config = dict(
    num_hidden_layers=10,
    head_dim=32,
    intermediate_size=192,
    hidden_act='squared_relu',
    positions='rope',
    rope_theta=1020.0,
    rope_fraction=0.5,
    attn_scale=0.219,
    bias='none',
    init='normal',
    init_std_qkv=0.0706,
    decay_fraction=0.791,
    decay_shape='linear',
    final_lr_fraction=0.05,
)
Each number is 500 + 50 x the weight over the matrix's rms, rounded and kept within 0 to 999. Layers, rows and columns count from 0. Numbers have three digits each.

# layer 2 attention query, 96x64, rms 0.345, rows 0-31, columns 0-63
558576424549537559422539569578569500528451474544541549578542515439384427500453581510557619453434502574550492483528503483496412513528453511594544507470525423532486481441604479593430488521563539
522470581476472544491508575508439364459421548529408553446546489529572441522584527526556480557475590506422490473463459492421535464491454424518522555509519537457654456516404504522531509427514540
509557551474550473477494464545612581567501466478519551549505523526495487482482510476455469493524461496497555535531495433546522534499493461503525459509466451540418526498511511496486441465509494
542550418485553566542516585538519514573473484545512594551511498522499430521501622494549551507497458570507493458527525500538464611521456513597543512498470395535489457442536540554451446410563466
522522513485517454530511449552546585473567524511508475536476504502483516503495504511465463484463467502509524534522501449507508493468496465484485465497484454560465522498507506504488488547471528
578584483451574565542565539583571520598485528504456561565496484555554493544519548536545511476476430550506506545553513436523537599482490444538536534483456401562447485471486531523464407471545427
573532491438556528524541523559544538573523540521495511555527481557528464549521560522537494491502437556521517523500537439517567595463469473542539536516449399591461466486446556493464425458502400
480489495514521546453479564488505403508455426508514517470527503475527474517509485490497533514529534491494494491504518556487492498543537539508490559499514514454529471483518529509509514467534481
435520475522481491514618470479492395466497456529483469467405496459493558464524489506458454531457584476501531482507428515494476461558516470511486452475525558509525524537512472516502510559513527
569564431464502465523558448584558591507532575487451505535519501545515494520467534535561463525489480530479485477487434477528533516491433448487532379500472474516412518465554491569506483506521548
537557402457482544523442495601473592523528590483546476591456506489470486518473439506543529477518345600554500525497561444541509529380624476494479512519478412510403465474541481448503491447448493
531514505534470465496409488483473635539576603419414451506511458539542519487476466508541553445566443541489541552574485503525513516501492525519412545522469472379549441457491569525469486559553487
601508494533450504454542467518508454493451461557491442551521369690508442544591527477590532432472443363531485485491483364516436617461594421412520486533424591606387455449497513466490506418559499
564474488428438591502489490648526471454426482522452537552561500577479554571567574514548460477576533523558498505369489562509388401518376464532544484448505508479486460531543418477528552484434554
539449476447512566606563491477516508510602545582432532591533508541497541544523482430458489559404551575410405485505535524498476482552390483491433463464419370520485520512484489578458381453449654
521492627491562433486498411488494453555363472536479518510527564529440469517579546413565497467454602383515544485478562521545441539422543435494525556621504523471519493510433435464422465403576435
541487562520413491492427442451509458511412509514464439552509551591519470515411536462510507528603572500617470460560503365507489411493431530546503538562508556477576458539531385560532548546443673
507521514525440519435515604478572471511497519571562529469600462498572514508520518469395528561490403549429549497482418537503484447490521527464512496533483497543415421486477541530476571482500498
494445502526510538407636535576549562549518482584565571580481488510547435403492450433441433541521637552473565510404463428507387576425488520490573434490567500330436489485403403495508519463476497
565506456435432505567528481617537467511552434542530417500484481513498500554510506450473578516447460539508548524508464490506440537598476502546478517461550523514598422474474420565530412367518494
664529540478474322460583509442492555468572506496518515620560476592491414532497400495478452465523511499463599458579507422421499443538444524598446525488519379475580486551452533523534548585460534
524342451519522529472443421559484430434528535449503394517538529550421542503433469610553569575490422484530477561519464402442596547405578596476438619518512537553415511504549476362541534415479484
567473557473464428607467410458506460499417409502552466553557550433502652420567463559521629400447474552451606486530439468616466530597491589559494504460537511538503512449616516440484414532494485
563432476472479596520483490487555441489513420534580434499487578441552548507484490501493542539447483437512406540508482573464492479513537456514462589501421563569533399462420535589618474608398552
383473433514542483484481561442457620501605511524508463464575491504508569481520601463513565459587508452400471609663491499489545511614448501500587570558444514530496572520511491514417530538518458
562627394541547476497547491544507417486471455496514487444478593483581531524511458513470506533441473501395544388645426458425528451479544461504538437428503468532510550538555419474439588343568505
492545478487439425345453471378449458442577456331552462498514529480593593471530412483552485547412551629480400556538490466444517538455551487534491370585514496613595407527402487541573514449517576
497496494477521483460484482491574502439495467450430510385543489486574473535464582535425540438556492470492509485488508583560488592459414570517497661500522526442524499363537429527423445468569439
538608389545547565558636496421539489569549489443402459429425489506531492405516345551551454466415592468471464462483440512400548493507472462445466399585501462479369487418404486420481459492603527
528518488458466408555549395528505563473570630511447473522481411506504565460531628464430481494485468580569538471433483433603543643507424466561530551449505493560492498500497483542537500604421430
486512569565450505460445465527412497454555604404582477551492499429484556530568520554459513501497398418582495586478592552520489466506514495418502480524551467602437615483484480532480624601441510
520651542516396434492466533512509459559505523507399637545423445424499526469489551549507542504512450528463475543503553372430508499481560511442490538401547496508427558503560506612546589401479474
# layer 2 attention key, 96x64, rms 0.347, rows 0-31, columns 0-63
515564409398487511366636419527558591512494470502554433536485520458440514490419568515536535531456381573527538542495456424571508484524515531573496496535453390492400563496544420535439468483534543
486501433491498487573526511509438487497504501472476529473487527493526504514499527504448486433505479554522494544496468441420504452536498489501491539520490522477492435478460439561522508489520529
492534499500525512375532486538538540488480447492531511545524489494472458498474551550494472572514480493513536514502486476511528506506497469511514471499521430444542553540503468501490463478524525
582538340469473501523578435547496597534558498536508473534500496493493445452460537558535504516478417555533525539484455418598514572544504535513500508556438412520488552437509474530524435465561519
531506484498501493470517462519494548495509466506509494521494516524477492525482520527492469515482463507519525521513506478509467485484527498497516513480500443491504502533512488504492497518505545
585558381479469513471578444552540518584520525488472462515476493539551455452482509565531462551445427521532544573499427442557557597480501510530494536488464429518455570497458463529544427488532500
566506426494465483491535472518511509554531537487529471536508497543513441466469517559545487563457437528542547540492441456545551577465489501516513537515438452517447545509460489493525451501518467
474512521520499509541468557517529431455474529487507531494543479476484504503505523475489529490556506481457500469507510539473517456514526483504489476528498530485538493483498514511501554493514471
440566458449524520447591461491515459505517454506470493493440506451500553495525472473448441484496571504477508514522473535498471441567545481528474482473520475508515511490484496520523511490473523
527479414459503400414611430532534533539580508514474441512445515541512506453467485545553438563464478547560566549505451455557557609478389514482528486474485439493470508499493498525542420512501547
460519441452486452459466483514481472569487490516566469538472537503494478509456461482499525512525380546576495502485517474559489575385540470473528512500451428483362525484536474451500448481457467
528519510508486504525419540480477570484509591386453454527472417512505479517506382454563602490530450484469491427526450557445509466474539501533420463508527534436585450519528533536398532559545473
605519387545464467423503516444533436504490528509487446539515388637509434500532607507543461452440428408492567437521463434499450617472509443441509463551573584589484458539503538538566497488575559
572509531503434518563462528605490484490398497486459563509570567526424534557540599501497505495548571520608487515409478552487379495484424394532510478452464569523442445510557453498533621471434474
488411514496490493574564480495464464497606521538391574534497518585412571438506527490486488551524570561473442543539487451486593607575384518471541580455389383510468444467449509576440419451487618
533488587438578487451557373496548501568410486545442540503569556522427439460537529452514479521452556398548546500458560478528493497512513453487509529561549514474582514506438424453448418394527524
596529614521426516530374548489467476481481544510485455598555451581508468482403577487535536473535542509528475423512486395482486412545419512522519562539542546448579479496549395544500510553395602
560480520490446467463432556541545470498496512508510562465548468467552549524504522493373507615494404561484528521539473566503479454490519496456504469520435459497410530531486552555552574498510558
555397509498469438480567528572544536502558483575559561528479485491550462418497480469463473526523581519517556459446523423498407580436491526535543448507569488365439410564401441508512497410492510
545537498432468516559503575625525509513478448556597491497435447521450470546539465444483531512492493556571528498521456457464485514560483477515503587445484501491594485450488496578464461382510515
575503522431522453421519455439446547502555491511508486635522491590454412491459403496446468480479477443508580489569469456384506513493518497575490538430551425488481538530459496585490548574471459
501403461586511541558455462543450420418522575443495442501512514566423528523499490550566602561485406488452556533523501424434564527438515587493518607497511573524428496469582454382533555532485466
511490557451530457507511460486542484550415454489560492555556489456487554419555485531524590469482539515484523516522395461582512557564488526538547552492532503563449532468609469490419429475501517
503458512509464593477514489547575409465534454565586442514468561490538536516506445540502507539499509436532465576525451544504493434537493465482470582485452573569489479445413517566541508576450512
396445413489564467418518540460459596486605511485482427495522508502486536492503552468527537476583520456466537618626459508486518496543448516482545526605479515503530576506485474516467462515494456
575543544588596532558484500526416470473480494525454520416462594492577521546500468506433473495486493533463515459598473451459533469504498505434556511454481509500572485417585479532557513395565503
456504564482472430411485487475543459455543471403538492531510590576557576522520424419554456478461510553465375658523491442472515524456538511519455436511522461593599436511488510588594540455477566
464462483459488488484492506489599500476408399506452520409502474494538468546471544500410532530536430526473588498480497538500484501478405549518456567515461499442521520393489358556373488475537515
511594424519603477567539526433546467496546497494527417550412451491549500454496404536481435446400492504439480490530496544435556537529450498392427389574603487447457436468430454474431470524576503
480504457472425444488596411488543489539577557537469471513453474564482478387559475517509465523489511591489520488410356472607506545552455485573547581500518510524535479492483494541493485598485457
574536492595389506485424452502443402479492587365537489543458527464503533570561516449469576540472494436514482501531598529576403478467506505483536411543473498537434642539430493442518595546460453
492538479508399461467517527441496425511487447504394601504452460432521514438520469524544515462534469452491496582474521430412522497456538554407511532412588539486488562481549535541613481454461482
# layer 2 attention value, 96x64, rms 0.458, rows 0-17, columns 0-63
509506441601404412513491430452499442566446454498561448470562530490509542511448443572495492561539518407499516495434477521539460549487513612436527554505505575484578518547436467522445508503538467
492619465497474581589466594527469479455605438515505518413452435474508541515494499567587555548488544481500468537577459425487402504479503401464523503416483495549497531568399512477441488607489485
483505454504469521486478434460443480478536484466566541501613418444441569503544482513497461558458354493555493505491485536440435564406539556444566455514550562438548473453575546495567551472511538
610454536504401450611483486534395410406395565485510532536339474507490489525535479525490427496477587560515519491484492432537491534463542603548600563540471462503464531591559531545470483525486464
534455411499437541434528385567530428411504537464586522473519422498563546468541484433505478447529569442467566456528423544543446548562444529510494417410515498464444534456515469483482492492400461
433575436451471541444519558461482483415530505625502473492537523454550475465530459509486518523461545511480493520476548487508489492575525570466550475554418507479525496511461412520525535483540403
470361523433523528500486514467468463539527447534466535466480497521450573492556517379495462509634479558536489498533462418612548454557483520566478549438473494455566446472564566500462515528444497
437494477521488465507509487440549437507461480589474528490592526525422407472514497444505523449481487524476550437558504544526425610430552479596539418482538519422513516472559508405467466482552435
421441578475497425450356451450437570543512561491439439464519515534492487477591506476511562486451506501456544470482552478506542446440483575544526548456367451607470540471590464430599508479470499
535400548512462487471643448437508541542512412487463571498518419480509511382479555460476515460472484462460455459513602525500513486517523499491497480495522542439481607517446505551495376572453526
570554431576536525543451476461354472444507543506430429505440478438497486555471493432450542481502528471409440557474504472491512465539446438492602480539451545531410513452571488536550544601518474
551568530454492485515554484552428549535587511455423454540589487517601518496489468491469424663630482508628404536607484531518499524494571587563527516481522567577468544480445506498505454446443542
501468501544420565569524490494481511360416450468483397539475488457561512491488479547522467532450564416564560533438466522572544549505475460439532454504453385457482490404531518535498497466485571
502365506534488472537480574540535415494542464475489537485474540545575508511511458596451528475496443524501538446505518581498497560439553421424495471476439525508434476502480545540510625439470435
508454485588496527601408485523444450422644488496465604603562541499425418555452448434507480539482503510580575516503431481437464476510541558461535503539486462481415502556575572475439447475543525
441537610548524526493499567527527610563478500503443459514446526597560545548439492451479527626522547501502432553472508595558552602501515525481517515547545474543427545465550571488432408542542518
506443509460532401513520427514426493417377411534480463497569471551475626453510533505498495530476464603494599390536541507440549457632504483428558473486538545509519497555518537542474441530463476
468506474481467534499520437367525477450555513436505568520468476467470442580504498502653493501446495442444482516457495553489415473526471443472569577477557499487529486434602501603468403436471467
# layer 2 attention output (transposed), 96x64, rms 0.327, rows 0-17, columns 0-63
480537539453669511455588468528618542633565481509418387560528427554470513586536544379410550454517573491488493520487467562497493461463533406490496536523438581613506477440499496554489564597482462
457517548426540450503467496504528519504394518448428540523410490493445560437491526521451489481598547560441537472485501526443566510464429570523529527450468486512515478425600470526506537420562518
462470493489500518469539431428567457537469445532478525455545526496553538461516463474501519578475506475496559436588466510442492541414530511501467556590427584445443520485446428510542442541534578
403524440477522516485433582447609476383500514446430516492536479490464466451576525486539533411566487518485497496457497472543442550506462491520602518482555576527545494478423444532474595553516548
444570470417513456596432516408478414447502508433430646662535448523532608519499458429493589466459526577426451562454487487474424544623553469537463550460520427496558474427571541612548555363496573
499409495480524447497487515482452531525447565551494459460530556485433591519485358504420454544496491525529427540495493608479472430476524514462565514480480544524495436532622431472509482520510444
492543489441499552534513485578474549458574517514538570516580540418553541500522526504447475433448497498481466517527479465471454515470550453458519477423550505465493574524536486606498444523494539
586470544500481492561534507532453486530566580546555505602496530542502418473448491510573457620468520603573364528513485455520523481427501528595455547497385474559481457534465519596582539504467488
502551428478512534534539486504572419433494444594549567433524486502432469509503452536554457498537436422561535473451455459522472527520478562538440524492421436581465480546430504606443498503576397
500489455527495527531553553526506521507522512521538476529484441529513524529508568531486408480563481523573481542498513549478491518537456506465479452517488458486546537534577485523496530481522527
372451459449344515512502615489524548487500425489483562520441456507444540394454480450540500455487328386499539508471570477557440576447580588455536489423531405482494455494502512442548515429497553
507561376566433345501439491438577532643481446602558476467462505448534486511449526527502506481475381557409519531463457497480447504545514539487444511405517518389366530467549419587480619563504552
535480525474493457533530495475410476497483483492494500562502396491424476582490611509493527421457525460477512517468564407406577419412523392439508547508613542518446404455527510504559467461472552
493492475467530488560571455423363457518451588526457520470553546522508457498560511544514455460520498425525446420533495478493479490514550439442431433517525546418518493434477458460464479454542448
458424477526512510500432507451557468491423422504493548554447523506492515511418594486480570466494478517399466501461518473523487439519497569577482504488492440538547551386422555565579539534505559
538436563471513424417590514518442443495538474538430550525492410514483506574443514521472557500523601401525516457524566480483427442515523494509531567445590655569645556449443527526473560515541579
423495469581517493494489471490486551529506480421504522560565561527522537517552449583526431490483486490544419643587420462564543497501504523488542489512524534605488505598421604450534540555555512
594484464460479468444482454630486500472445441442383513521430517528522478509426534441509471599519513432576489517466535595487536484480441503517484506478457547457465455478474482507541518500477617